Each number is 200 + 40 x the weight over its row's rms, rounded and kept within 0 to 999. Layers, rows and columns count from 0. The size before them is the row's rms in percent of the matrix's.

# up: layer 4 MLP up, 640x160, rms 0.148, rows 500-521, columns 0-159
# down: layer 4 MLP down (transposed), 640x160, rms 0.14, rows 500-520, columns 0-159
up500,094,125,221,240,118,226,162,184,171,95,296,221,238,215,278,181,231,198,206,97,194,209,189,251,202,158,218,216,207,212,219,198,198,214,205,268,237,195,241,209,187,205,196,231,177,272,157,220,185,178,225,263,203,267,142,252,147,218,266,179,205,197,274,174,178,199,242,149,166,182,231,214,181,120,219,172,176,231,170,221,282,233,159,208,224,223,164,118,177,202,145,190,216,177,145,219,177,128,260,117,197,159,225,236,187,127,256,168,283,182,135,188,183,162,244,162,198,165,199,238,150,238,148,212,172,208,221,182,230,281,217,193,208,216,220,231,182,139,228,247,208,225,187,215,302,258,205,274,207,206,167,174,185,193,206,261,200,189,198,191,215
down500,086,172,184,176,160,219,210,219,235,147,278,262,200,229,197,201,270,210,229,226,129,210,235,250,168,141,168,193,120,174,175,267,191,198,173,176,175,167,200,130,225,185,223,225,178,170,257,238,220,138,204,137,195,178,169,242,215,213,198,219,224,168,244,159,196,195,262,170,198,248,165,265,154,241,169,257,172,285,212,219,232,226,203,189,216,159,253,236,244,200,195,222,196,217,171,325,224,248,199,247,146,204,184,160,185,307,233,181,201,218,192,184,193,127,213,139,212,314,221,225,172,190,212,178,153,207,208,171,182,249,281,157,96,235,260,162,211,211,179,191,150,129,210,211,184,191,190,222,214,188,173,205,129,183,162,226,212,137,152,112,153
up501,086,198,232,185,194,95,218,178,217,218,249,230,203,261,194,82,232,170,254,223,259,193,231,230,196,237,243,210,182,210,155,202,191,249,255,149,204,240,238,182,246,251,196,220,168,135,136,164,169,158,212,159,216,217,162,182,198,162,197,125,213,277,179,252,255,125,180,225,173,191,146,246,188,252,189,262,199,212,191,254,206,239,185,158,161,202,153,164,262,181,276,274,157,213,243,184,173,202,175,155,221,206,184,212,281,221,221,144,160,165,177,229,192,176,162,189,202,178,137,183,194,215,156,124,101,181,225,206,234,258,236,226,134,234,198,236,232,234,206,158,208,269,180,218,164,274,270,195,181,202,212,179,239,193,174,265,196,194,90,223,233
down501,088,175,175,211,192,181,228,212,171,208,224,182,236,223,192,146,172,171,248,178,231,234,113,156,128,145,180,217,196,175,144,199,228,224,235,192,178,225,189,198,191,244,194,204,184,202,161,222,165,265,177,353,177,196,304,168,168,206,164,244,178,198,211,261,159,205,191,205,143,139,193,245,173,164,190,246,172,208,225,204,263,219,189,283,220,218,201,211,253,182,271,181,123,252,186,269,193,210,240,177,198,174,167,226,274,252,193,269,178,200,254,190,186,207,223,118,200,212,181,172,250,197,231,150,225,268,230,157,208,210,173,208,102,224,229,215,145,171,168,219,178,109,141,155,180,187,219,165,134,67,203,197,241,164,168,178,200,206,193,262,185
up502,100,133,203,226,203,235,173,218,187,197,259,141,189,173,197,165,210,152,269,133,283,210,241,198,232,198,154,198,150,232,167,179,263,193,218,289,182,164,203,176,205,247,212,111,225,220,242,196,164,177,143,197,259,149,184,154,242,220,238,190,230,237,186,172,186,209,199,153,240,215,155,188,209,224,256,251,187,183,268,180,229,148,282,193,227,204,199,212,166,145,182,325,232,207,156,250,190,177,253,224,206,172,181,149,153,221,120,232,222,181,173,236,191,196,216,221,207,222,248,256,184,231,166,209,213,290,164,215,176,141,212,188,204,161,232,179,245,150,195,280,186,122,171,256,297,136,125,170,208,253,171,188,267,262,161,244,240,166,176,194,219
down502,102,140,191,160,185,173,256,197,244,224,135,227,229,232,180,226,168,203,235,221,209,150,159,258,160,206,197,172,161,208,186,136,235,220,136,281,203,240,148,199,243,263,209,231,144,226,212,218,145,245,204,270,232,164,127,234,226,122,82,206,231,161,188,229,160,198,159,164,189,175,214,264,217,197,223,248,153,230,197,204,243,203,192,165,227,233,208,173,244,182,207,155,152,167,233,309,254,154,207,182,203,212,227,177,161,134,229,159,213,239,137,193,182,220,180,260,148,162,215,203,202,226,217,210,249,210,179,270,176,168,145,266,166,214,171,176,159,292,231,192,242,153,156,117,163,233,168,233,205,182,228,164,271,154,256,249,206,231,152,126,238
up503,100,226,253,181,180,158,188,182,190,200,270,201,177,168,204,208,186,184,169,95,232,200,204,193,225,233,185,247,188,159,193,249,252,156,247,160,168,233,254,177,265,192,203,166,273,197,205,188,199,214,146,108,237,157,169,214,245,318,207,175,240,175,130,217,265,248,161,179,206,227,156,274,221,121,205,214,186,216,141,246,212,153,230,235,248,208,126,180,230,151,192,224,194,235,197,246,250,187,234,195,162,241,216,191,143,148,145,143,183,206,250,226,214,180,142,219,227,194,173,230,286,231,235,182,224,201,106,191,207,185,117,159,228,256,185,190,157,201,212,226,235,175,165,230,241,174,216,105,255,290,171,219,219,215,165,207,228,211,159,294,196
down503,100,143,192,213,173,198,178,156,226,195,152,269,188,207,185,191,226,209,158,267,242,189,201,199,194,187,244,200,192,228,226,175,198,212,128,200,150,220,164,176,185,257,206,256,174,229,197,188,207,252,152,187,252,154,207,145,252,125,181,219,188,217,224,184,231,140,173,265,188,222,184,227,201,182,211,197,155,291,220,219,234,293,166,132,166,181,221,177,258,201,171,128,193,159,210,319,167,181,199,185,156,128,213,157,216,201,181,243,230,103,161,142,178,261,190,126,132,195,167,244,190,202,185,237,156,344,174,215,213,251,301,236,153,217,227,197,157,244,250,234,258,172,168,139,154,227,197,224,205,232,215,194,254,213,205,182,199,266,170,201,164
up504,103,210,241,200,232,201,178,173,182,184,243,198,238,200,158,224,189,166,144,134,175,202,222,246,230,148,246,206,257,214,176,241,233,227,101,165,196,186,253,228,206,255,194,179,212,241,185,203,246,224,128,172,228,293,200,248,236,350,235,218,143,183,156,221,257,245,122,179,183,219,180,201,177,184,211,168,104,157,96,256,282,180,238,221,155,152,208,183,185,149,228,220,142,180,188,209,162,211,218,165,194,196,213,204,194,181,210,192,237,154,176,210,173,170,193,233,178,167,213,229,173,214,214,184,79,144,238,185,188,225,207,136,197,222,164,164,249,251,198,233,151,151,165,209,188,220,150,210,130,217,155,224,274,222,176,234,234,232,238,302,220
down504,108,147,218,146,186,239,184,234,255,222,260,159,151,169,144,220,151,195,212,204,194,165,181,201,206,210,227,175,191,168,218,249,229,189,225,290,275,232,225,115,222,175,245,207,192,177,191,211,141,272,220,309,147,184,276,260,188,193,236,242,222,223,218,159,215,254,261,172,236,167,229,265,220,206,125,318,191,122,198,151,224,204,187,229,217,178,152,218,173,186,253,201,222,211,212,147,246,179,162,199,200,186,179,174,232,244,194,186,249,220,184,227,202,183,233,171,196,250,225,176,242,146,135,249,237,207,232,197,113,233,187,273,153,180,231,154,218,161,153,255,171,153,237,295,247,234,217,274,208,130,196,260,193,211,202,202,182,178,191,147,258
up505,101,237,122,165,193,255,135,89,187,193,223,164,202,139,240,214,195,168,213,189,205,265,173,235,222,188,282,210,198,280,241,152,216,212,217,204,160,182,272,194,207,257,275,244,232,258,213,171,193,164,143,119,226,211,136,216,172,247,240,197,211,178,158,202,241,262,211,193,189,232,150,222,197,179,282,227,191,231,246,216,243,140,205,196,242,267,229,164,167,152,172,174,188,230,179,219,164,184,199,182,156,200,237,155,211,230,204,175,179,257,183,191,168,148,187,230,157,181,185,278,234,264,184,154,126,166,218,155,203,200,145,248,233,168,225,189,152,314,225,228,130,176,214,214,179,191,181,155,220,239,206,248,263,267,146,232,128,192,189,238,276
down505,107,171,187,204,191,304,213,206,195,230,190,243,206,108,239,210,204,187,142,203,263,188,180,144,189,239,139,312,205,204,97,214,174,219,212,201,217,184,205,203,222,196,156,156,172,151,199,197,222,238,175,259,184,230,208,170,226,187,212,128,215,118,200,184,176,213,179,173,205,245,174,231,241,163,221,215,239,149,152,199,218,208,232,169,170,171,163,138,120,174,245,259,208,202,156,152,254,259,167,257,245,198,209,191,208,273,104,213,227,175,286,246,198,186,94,160,153,229,193,143,253,156,147,187,177,205,194,227,123,196,272,155,282,152,233,179,227,178,154,221,224,189,214,201,190,224,230,181,266,189,265,287,179,216,159,224,170,186,200,195,172
up506,095,251,218,221,152,224,130,191,103,182,280,213,213,116,226,130,212,149,208,184,182,232,271,253,234,272,170,229,215,222,199,244,231,130,170,208,235,246,180,249,226,176,192,207,176,171,220,109,204,217,221,210,222,254,183,263,221,226,256,244,270,164,108,207,216,210,162,177,175,213,207,248,198,161,199,166,166,228,185,216,257,124,206,235,191,245,194,176,143,164,182,169,230,178,208,139,236,186,166,208,181,155,178,216,125,151,285,201,221,170,247,231,207,155,139,249,232,214,208,129,203,196,249,142,209,189,177,192,196,257,182,260,271,234,149,182,190,203,195,255,182,264,164,231,203,244,217,274,158,221,223,210,178,302,204,225,195,206,150,282,212
down506,096,210,149,140,130,258,142,223,190,280,155,172,250,158,175,224,230,244,174,212,257,205,184,220,251,198,219,188,252,135,192,150,152,203,239,203,192,208,167,120,204,179,214,192,176,155,183,214,215,269,204,217,167,207,223,218,198,194,196,226,139,223,216,137,209,251,188,195,187,205,223,164,155,225,261,226,200,261,155,204,171,216,192,228,251,238,252,270,209,183,208,149,172,162,197,228,134,237,173,209,222,199,147,241,192,239,192,159,265,225,152,167,278,193,234,193,156,273,243,146,157,151,229,262,185,307,253,179,212,228,227,141,164,202,220,271,169,162,308,193,280,176,280,202,192,158,157,123,143,239,169,180,245,181,216,157,239,244,150,158,199
up507,099,236,121,196,226,180,155,131,157,150,238,130,250,243,163,135,169,167,246,159,259,231,166,234,192,251,177,195,163,226,191,219,216,193,188,149,252,209,215,187,200,218,232,182,238,239,183,153,266,179,187,128,176,208,189,156,204,240,207,168,159,219,220,196,185,206,113,212,225,204,171,230,202,263,174,220,252,220,136,244,193,182,274,244,224,180,245,135,195,195,188,209,174,182,206,139,122,133,103,251,229,175,133,232,171,156,165,232,184,187,234,189,144,162,139,170,258,184,124,172,202,179,185,167,172,161,116,162,146,174,255,161,180,199,125,219,193,261,215,278,116,137,189,143,223,149,249,190,164,239,204,149,224,230,171,171,261,199,219,197,215
down507,088,79,149,183,124,171,226,167,183,150,209,235,218,193,196,230,183,176,181,164,208,230,230,210,151,197,174,162,206,134,286,180,190,161,245,174,224,205,251,219,189,244,158,223,269,170,179,172,181,210,196,227,191,223,216,268,189,182,243,192,235,202,205,186,146,102,247,250,155,199,212,259,218,230,168,232,219,257,156,113,155,190,256,178,185,288,189,204,236,146,233,193,177,240,146,242,202,181,155,154,129,119,205,239,265,197,149,243,235,224,183,242,154,192,240,139,261,178,259,283,182,170,151,159,232,138,122,179,149,228,198,161,199,244,166,249,211,176,260,203,214,181,192,222,219,256,165,212,187,212,154,277,194,167,119,180,229,223,195,174,227
up508,105,257,172,248,185,168,173,174,274,231,178,166,230,234,228,158,278,165,176,141,248,187,165,215,187,201,208,204,229,249,212,215,232,278,186,203,179,231,220,247,194,193,235,236,204,210,223,236,236,214,216,205,201,252,178,269,231,229,182,253,158,240,250,168,197,188,167,183,276,223,132,203,164,183,187,196,195,218,102,307,118,197,187,251,186,197,165,199,170,173,156,199,172,203,189,192,205,96,215,165,141,201,217,77,161,189,215,195,228,206,194,139,188,190,152,209,161,120,177,126,246,272,189,237,202,145,200,166,185,190,124,127,220,282,143,269,190,239,214,128,217,165,195,147,201,180,168,206,159,227,303,196,253,204,226,223,210,169,229,198,235
down508,097,290,190,200,238,141,209,236,197,219,188,196,234,126,227,206,197,131,171,261,246,215,170,162,195,166,244,244,214,199,156,264,203,218,188,121,163,198,220,139,293,201,225,191,199,257,193,183,158,267,187,168,285,278,152,260,232,135,244,214,201,199,195,297,188,196,259,208,212,165,215,138,184,263,219,187,218,171,186,181,198,188,147,197,219,212,235,247,246,187,292,201,209,181,165,171,223,254,179,221,148,215,182,265,172,193,194,202,132,172,258,171,168,172,225,192,132,222,180,155,186,216,198,242,269,109,163,162,193,193,166,224,208,201,186,240,296,142,229,208,167,232,155,163,282,274,189,238,173,185,150,236,174,238,175,185,206,259,126,192,208
up509,103,195,217,155,302,172,239,182,246,167,224,182,271,234,206,171,232,160,254,181,191,253,196,251,148,127,240,233,210,194,197,207,239,225,169,198,227,201,180,226,117,141,224,205,193,256,239,139,229,189,169,160,185,313,202,210,277,241,232,232,273,250,154,228,166,197,219,176,168,175,211,227,249,203,169,240,141,163,143,248,216,230,242,213,171,226,231,152,154,180,188,190,170,181,162,220,219,179,193,183,164,196,155,111,204,154,245,252,313,168,245,154,142,201,197,201,130,195,165,239,238,191,180,239,135,83,197,158,201,177,192,183,244,154,185,132,168,246,222,97,178,131,215,224,172,241,165,197,199,192,239,161,214,196,162,206,189,209,203,234,229
down509,100,179,236,202,216,213,172,156,267,189,169,235,227,116,186,230,199,232,129,190,218,196,264,247,242,195,191,169,184,197,215,254,234,186,162,156,240,159,209,150,253,220,166,195,137,231,215,227,108,225,223,201,171,133,216,193,240,210,241,238,183,235,237,213,156,254,172,220,174,203,248,159,159,123,119,195,218,106,184,228,174,163,173,202,241,190,217,294,151,188,244,230,210,256,272,146,214,86,227,245,222,217,181,185,180,227,186,222,239,247,180,250,175,186,220,269,241,179,241,179,184,161,121,188,158,237,171,191,173,160,179,246,252,178,183,177,255,203,234,272,143,253,311,163,184,184,192,198,266,194,237,185,195,241,243,241,237,170,272,166,210
up510,099,301,215,214,210,157,132,163,179,94,172,197,167,274,118,135,191,168,138,235,311,241,222,252,221,172,268,226,193,243,173,200,208,257,182,270,256,215,184,235,219,251,254,171,237,182,184,201,164,202,171,242,217,255,89,220,160,209,175,193,157,131,161,213,267,196,247,202,222,244,200,243,184,231,225,220,157,154,224,232,264,156,247,227,160,157,199,223,166,174,236,259,250,211,226,237,223,144,105,249,243,184,176,170,238,211,194,176,262,238,212,154,194,152,181,211,215,275,197,233,145,171,215,199,171,181,182,151,162,183,228,198,226,178,218,217,215,186,173,234,160,140,161,170,218,211,260,192,238,189,178,184,224,230,175,279,167,171,209,246,187
down510,103,151,178,173,200,195,189,191,246,205,185,218,221,151,158,263,195,147,159,93,307,225,125,159,129,209,205,289,209,176,212,170,164,247,217,235,185,268,212,199,207,225,176,222,181,199,251,230,202,159,181,303,170,180,258,184,270,249,155,203,277,237,284,203,197,245,220,174,175,189,202,217,234,175,169,277,262,160,242,171,178,215,138,164,203,235,160,148,223,118,199,186,209,191,270,181,183,261,231,200,151,186,206,216,195,166,237,185,233,214,221,259,198,254,239,190,142,180,200,135,251,223,148,147,209,231,274,179,189,210,213,174,212,212,243,150,146,169,213,193,239,131,225,183,125,254,194,169,228,154,205,139,252,203,260,231,196,196,169,148,222
up511,112,209,152,230,202,161,179,99,163,171,193,168,188,224,215,208,302,124,206,157,203,203,234,303,186,279,222,186,143,248,207,192,195,241,264,198,144,157,194,250,191,172,183,199,170,169,235,210,184,121,180,189,160,232,195,237,242,218,236,242,164,215,144,237,215,206,162,204,212,262,251,179,163,148,201,192,216,176,127,224,178,271,154,220,199,197,241,99,122,179,229,178,255,167,236,222,124,197,207,199,221,177,196,153,218,142,197,175,229,208,207,146,192,182,232,239,261,228,184,125,194,260,239,215,216,166,175,155,175,157,259,170,249,248,217,241,235,226,190,209,114,226,177,128,189,176,88,210,121,225,191,181,228,207,181,285,202,194,178,205,246
down511,119,237,211,199,225,218,189,276,224,175,224,192,208,219,217,181,263,180,253,194,175,311,198,181,164,201,191,245,205,124,104,164,219,183,247,206,149,264,228,199,245,203,162,144,235,211,272,179,203,259,226,230,193,173,238,174,215,175,149,209,190,256,145,117,221,179,164,169,265,227,150,203,176,227,240,270,254,195,181,101,109,200,174,159,223,171,241,220,161,221,156,183,216,203,232,235,191,139,183,223,202,174,270,226,165,215,206,182,164,287,172,151,134,135,151,240,169,196,254,110,167,201,190,253,234,269,144,234,202,186,215,133,227,228,215,136,209,163,154,247,202,183,278,176,252,183,192,204,163,163,180,215,231,219,219,239,167,210,223,256,247
up512,101,161,238,182,268,206,207,170,201,165,221,181,188,234,154,223,210,196,216,209,233,236,174,203,220,268,224,176,174,259,167,195,211,226,211,265,216,221,238,229,138,176,207,225,100,214,162,226,125,128,239,124,268,286,205,276,203,242,297,205,190,159,182,219,259,197,242,211,201,257,250,191,214,166,230,227,177,192,137,256,218,191,175,171,185,154,155,199,205,178,243,252,190,178,151,267,241,190,185,240,184,188,182,119,169,211,210,120,166,156,233,89,214,174,159,202,168,191,220,205,182,174,183,109,191,225,237,167,125,167,175,188,180,130,128,193,208,215,287,190,225,149,140,203,202,210,175,215,208,209,193,125,264,209,200,174,255,144,189,287,220
down512,094,219,203,185,152,203,184,199,217,163,162,167,144,187,163,187,229,173,139,217,253,166,125,251,219,168,234,202,189,116,246,239,164,240,210,190,234,216,189,291,218,239,215,203,200,146,170,292,173,139,221,135,180,91,196,183,262,182,178,215,131,201,246,195,225,164,210,176,245,196,163,261,218,218,229,195,220,247,203,148,191,263,224,126,260,156,210,229,221,141,191,193,229,164,136,220,174,241,169,138,105,210,203,170,186,239,203,175,183,177,183,193,178,281,227,185,205,190,105,182,250,197,197,153,215,157,190,269,196,171,140,231,178,225,147,185,151,185,184,152,143,180,176,186,88,178,165,287,257,230,155,261,175,188,133,208,182,193,180,172,180
up513,100,211,154,238,125,184,208,180,209,170,326,183,174,177,218,86,254,172,196,225,144,221,266,224,154,246,229,169,137,291,273,210,215,179,205,203,216,170,207,191,233,238,248,162,223,184,171,214,160,203,143,199,213,129,176,195,222,203,179,171,214,234,223,182,141,158,136,164,251,233,164,230,219,230,257,203,136,193,232,180,233,140,218,155,161,211,204,214,173,178,192,195,169,249,204,218,197,174,216,213,156,170,132,255,204,176,206,237,211,188,176,219,191,276,169,212,213,115,98,225,119,235,161,139,186,216,179,156,216,228,252,202,260,268,229,246,169,193,294,206,124,261,170,172,140,245,179,206,171,206,225,183,188,168,98,207,221,185,211,204,207
down513,093,169,204,193,272,229,149,215,238,216,190,157,243,164,174,188,126,160,175,197,191,169,219,163,203,168,209,226,165,208,117,211,107,177,230,168,210,215,186,117,233,179,206,229,114,160,246,276,280,218,188,232,145,146,161,224,188,175,148,219,217,242,226,236,217,186,247,233,208,181,185,143,200,131,184,163,222,265,169,168,187,230,201,182,257,217,198,276,270,164,151,199,211,153,217,264,190,221,200,172,275,232,208,205,179,148,190,237,148,258,203,239,208,206,175,231,198,165,244,171,205,160,296,222,144,218,168,218,150,207,267,136,87,177,237,272,201,216,156,148,242,110,222,201,202,245,231,185,177,168,193,203,201,133,235,222,170,113,221,199,171
up514,100,218,222,220,172,184,210,147,129,277,253,157,259,238,145,205,135,140,126,167,168,210,276,224,220,191,125,218,193,230,146,231,221,136,240,203,228,187,240,222,170,247,155,207,197,249,173,219,190,228,188,215,160,309,160,195,208,229,233,266,165,212,147,177,186,189,210,157,140,117,163,250,201,238,206,206,137,193,141,202,197,168,208,147,254,169,276,181,199,129,223,278,225,179,179,273,176,181,176,129,197,181,143,161,215,145,227,238,146,223,178,226,182,202,187,191,99,162,148,228,176,170,217,235,194,176,217,207,189,242,201,216,216,201,162,138,163,272,219,202,138,228,228,172,153,153,197,218,150,205,207,172,199,228,232,165,205,163,265,171,305
down514,102,148,199,144,173,298,240,192,173,205,135,177,233,201,190,227,122,208,207,161,202,227,158,162,147,160,247,227,234,255,150,253,202,256,176,207,167,194,207,244,181,282,223,182,187,185,195,177,198,196,172,181,189,246,178,142,121,169,147,80,183,206,153,144,190,172,132,227,185,216,125,290,230,208,216,178,147,226,205,183,161,176,187,235,265,232,183,182,212,204,133,114,278,91,248,217,189,228,279,166,164,186,262,241,215,232,218,192,144,258,136,140,201,206,230,218,107,116,257,203,158,169,140,163,231,208,195,213,137,213,231,183,186,217,161,196,207,209,169,216,197,188,228,234,218,212,221,177,191,243,203,183,187,225,247,195,181,217,242,216,179
up515,097,160,198,140,165,179,161,157,143,222,294,197,254,244,172,160,166,166,207,171,184,182,279,185,244,219,209,161,247,196,274,176,251,197,203,217,187,225,183,199,148,248,280,182,290,169,225,163,249,174,226,195,254,202,137,185,263,221,165,227,284,253,204,156,206,186,215,222,163,232,215,204,210,173,240,191,164,246,228,218,261,120,141,122,192,133,199,139,218,124,148,154,205,167,155,125,199,229,163,188,213,238,153,224,241,251,235,186,178,143,162,185,221,260,176,181,176,174,186,174,131,291,166,169,198,138,150,170,227,254,179,156,144,168,179,179,195,190,216,182,276,263,165,169,222,191,217,175,145,256,170,222,221,211,175,129,214,218,182,220,244
down515,098,223,179,196,208,177,185,149,256,179,225,257,211,194,218,215,277,165,175,221,261,159,200,204,209,144,199,258,200,172,177,202,201,179,225,160,172,150,218,175,285,169,121,155,155,240,186,220,174,235,195,180,178,153,210,185,184,241,227,251,218,182,189,171,225,245,198,189,194,188,187,163,207,198,235,224,265,84,234,163,187,214,185,193,157,219,241,203,238,202,231,261,178,206,198,98,211,277,157,213,304,198,184,134,218,233,188,152,118,225,179,155,195,175,203,141,219,185,196,206,300,197,157,237,248,247,234,182,216,167,267,225,229,212,263,190,224,301,65,162,209,196,207,256,178,200,229,169,237,167,215,163,174,181,147,165,229,301,247,150,194
up516,101,175,253,188,245,186,192,178,178,177,226,171,155,257,205,239,227,143,266,208,208,179,222,240,277,188,212,164,147,240,180,164,201,119,192,163,110,242,177,190,164,202,258,261,135,174,221,231,298,154,237,210,191,212,143,268,156,263,215,197,57,210,229,177,125,253,219,241,198,208,205,182,205,152,267,203,209,221,198,292,247,202,237,206,161,232,158,175,219,173,180,232,205,197,169,214,199,196,197,203,208,187,157,163,179,222,250,139,219,256,172,211,206,180,170,100,216,231,163,163,172,209,114,236,153,237,191,150,214,216,224,227,161,259,186,156,182,250,281,245,216,178,190,187,227,147,154,172,225,215,199,221,237,306,175,153,208,192,230,197,249
down516,095,170,204,238,216,174,202,315,196,197,210,182,90,156,211,180,234,249,180,94,147,199,212,205,121,139,205,230,196,163,222,190,207,216,219,188,191,221,239,202,109,151,245,219,197,193,167,202,220,207,209,248,160,153,149,157,190,248,245,285,211,255,216,297,197,207,217,231,195,182,228,170,233,232,193,193,157,159,152,211,287,215,211,245,239,193,154,162,217,208,160,207,223,182,178,192,220,171,195,221,185,215,261,234,195,310,242,159,188,208,150,197,234,169,231,213,199,197,225,197,206,208,247,192,192,184,186,230,171,246,138,239,260,298,238,173,170,243,290,186,200,257,283,154,182,174,191,219,165,176,175,261,104,285,262,163,214,200,174,174,209
up517,100,199,196,217,260,179,155,111,181,216,242,215,225,194,145,206,199,195,149,94,212,233,230,200,223,181,192,235,200,208,158,139,230,198,255,204,183,242,200,182,232,168,232,175,272,216,269,160,180,105,180,277,157,156,173,293,121,208,243,191,235,274,223,166,201,207,219,174,160,153,138,202,194,164,178,119,275,209,190,228,212,250,165,192,210,194,177,178,96,144,191,230,202,206,216,245,212,264,185,182,115,230,242,118,187,153,245,147,186,118,175,222,168,227,160,236,204,178,188,217,212,299,155,211,263,172,181,269,184,240,223,207,167,232,200,163,139,167,187,267,153,245,160,199,192,161,210,169,192,246,235,179,234,206,162,251,186,188,202,225,202
down517,105,265,226,177,187,182,162,246,231,212,178,252,221,175,130,227,254,151,247,213,144,209,138,244,121,127,218,203,154,204,208,202,222,161,170,136,162,229,200,197,230,145,152,202,171,184,205,177,231,204,202,298,270,215,128,239,254,260,188,173,214,208,183,222,219,183,244,217,182,247,143,246,216,276,211,168,197,233,203,218,233,252,244,159,164,212,193,201,191,217,214,172,167,170,171,341,255,235,242,186,202,188,178,212,226,194,152,172,228,204,205,153,152,189,137,210,182,235,257,136,230,161,174,187,226,236,170,206,202,175,210,209,115,167,211,202,158,231,136,207,228,51,155,219,199,260,229,168,217,252,235,230,129,212,222,215,152,253,211,157,261
up518,103,224,170,253,230,192,182,133,292,260,203,183,190,172,249,183,239,143,177,246,214,218,216,217,143,141,229,263,184,242,243,185,211,160,213,178,170,294,207,184,211,198,230,191,240,215,218,152,220,238,188,200,162,212,168,207,245,237,278,158,199,198,304,122,145,218,219,143,168,129,95,228,221,192,174,198,214,216,208,242,237,167,179,208,249,224,211,142,213,157,250,281,241,164,169,205,194,205,248,221,228,175,202,140,158,202,229,183,298,228,144,183,259,183,195,190,233,136,210,299,193,135,179,176,214,247,126,238,125,186,191,224,200,146,167,199,91,219,183,168,133,213,203,210,169,180,196,208,160,253,209,156,228,220,208,242,188,164,144,214,201
down518,099,235,161,220,193,188,184,228,195,183,182,196,214,211,193,148,208,204,200,112,175,214,205,258,130,190,221,248,162,218,289,263,220,229,216,199,196,183,239,176,195,272,188,196,204,217,205,253,290,141,205,272,253,179,144,229,131,170,241,169,168,184,252,220,165,200,160,187,159,194,199,252,207,286,238,145,236,226,207,214,189,201,305,214,186,160,172,264,255,76,134,241,232,199,164,289,198,215,237,175,174,218,270,182,193,179,203,205,173,118,208,246,203,217,217,183,275,154,210,173,219,187,240,178,212,307,198,206,216,241,183,170,157,154,194,194,199,226,234,184,180,114,227,209,178,296,201,129,190,266,231,216,235,230,162,213,227,135,237,195,227
up519,102,210,224,231,196,173,217,156,164,243,270,194,218,184,268,231,162,180,176,178,220,206,208,254,220,259,236,257,168,255,158,164,190,192,193,239,229,241,285,223,198,177,234,258,148,216,186,176,240,220,236,195,223,145,186,192,168,234,177,177,274,181,218,233,257,194,188,196,154,137,145,218,247,219,181,209,191,212,189,131,150,131,203,176,222,201,135,68,166,207,170,221,200,188,188,222,170,252,153,243,229,148,190,176,192,224,213,209,176,136,192,202,144,211,220,266,162,239,218,157,173,210,183,151,209,171,90,243,115,190,203,202,222,218,210,208,227,220,222,154,222,190,258,241,231,197,260,239,233,156,208,237,153,245,233,184,217,111,162,338,303
down519,103,141,182,188,199,186,199,226,179,167,209,189,233,189,214,166,216,203,247,212,200,159,148,240,130,218,209,213,204,160,187,197,210,183,213,154,247,205,158,232,159,176,181,208,215,164,212,213,134,246,276,269,311,197,276,234,194,194,276,224,171,160,238,180,206,207,242,194,203,219,289,143,178,164,217,175,189,273,215,245,260,259,196,196,196,178,157,238,271,160,193,140,176,244,191,302,196,209,209,196,194,219,219,172,303,191,190,102,188,133,260,232,209,166,218,136,194,226,189,238,186,226,179,148,201,249,171,185,226,136,151,185,108,202,265,140,190,179,235,140,213,142,131,191,226,262,156,197,154,161,176,192,249,232,242,209,190,198,244,95,194
up520,099,233,191,235,163,127,232,162,215,192,279,195,236,186,215,174,307,182,247,234,167,186,229,275,243,278,141,188,143,235,183,185,238,200,258,262,222,212,182,268,198,180,218,229,267,163,173,165,242,151,113,223,238,229,189,206,167,195,136,301,264,140,172,250,203,178,167,213,198,178,230,218,220,229,232,228,201,186,174,172,198,283,256,253,161,129,172,175,242,173,165,211,108,172,165,197,193,178,194,230,154,192,132,207,234,217,233,239,196,189,184,193,205,277,281,168,165,231,194,225,198,239,210,244,175,224,251,169,266,258,199,197,182,146,231,186,224,251,213,250,145,227,179,182,120,271,256,160,166,232,262,176,215,202,214,193,142,180,186,217,189
down520,098,177,231,187,268,163,255,136,199,192,191,198,138,225,211,261,208,192,149,199,202,176,74,198,199,182,210,157,242,243,169,115,160,155,223,113,230,133,233,193,240,142,178,150,220,244,236,208,197,238,240,250,170,196,220,207,272,234,273,162,193,152,168,197,175,215,177,196,254,173,132,124,269,186,175,183,174,159,201,236,157,141,173,268,181,207,170,167,179,196,199,163,222,185,174,256,255,201,255,197,214,177,180,222,192,202,184,185,242,132,201,202,152,220,110,190,190,257,193,190,220,171,113,160,177,189,136,203,175,237,158,200,126,159,203,120,250,176,178,204,235,108,191,263,211,152,166,139,172,214,265,227,158,203,243,198,187,248,216,249,240
up521,104,178,185,168,130,98,197,198,185,228,253,191,233,299,188,192,261,211,204,164,211,194,195,206,195,151,207,247,238,208,211,181,214,218,208,241,290,185,211,201,166,161,279,139,192,176,196,158,202,163,165,254,157,221,190,253,233,289,223,118,154,149,170,219,225,157,166,188,175,150,198,127,240,235,194,244,190,202,212,231,191,183,224,199,285,203,232,168,196,134,240,237,214,185,169,273,202,148,205,212,187,144,125,222,167,192,187,236,277,151,189,199,196,181,229,207,289,190,255,229,160,190,209,286,269,160,198,250,216,209,301,204,200,195,229,315,237,196,216,172,210,189,159,229,215,171,203,193,218,179,289,154,185,213,151,226,140,183,126,238,182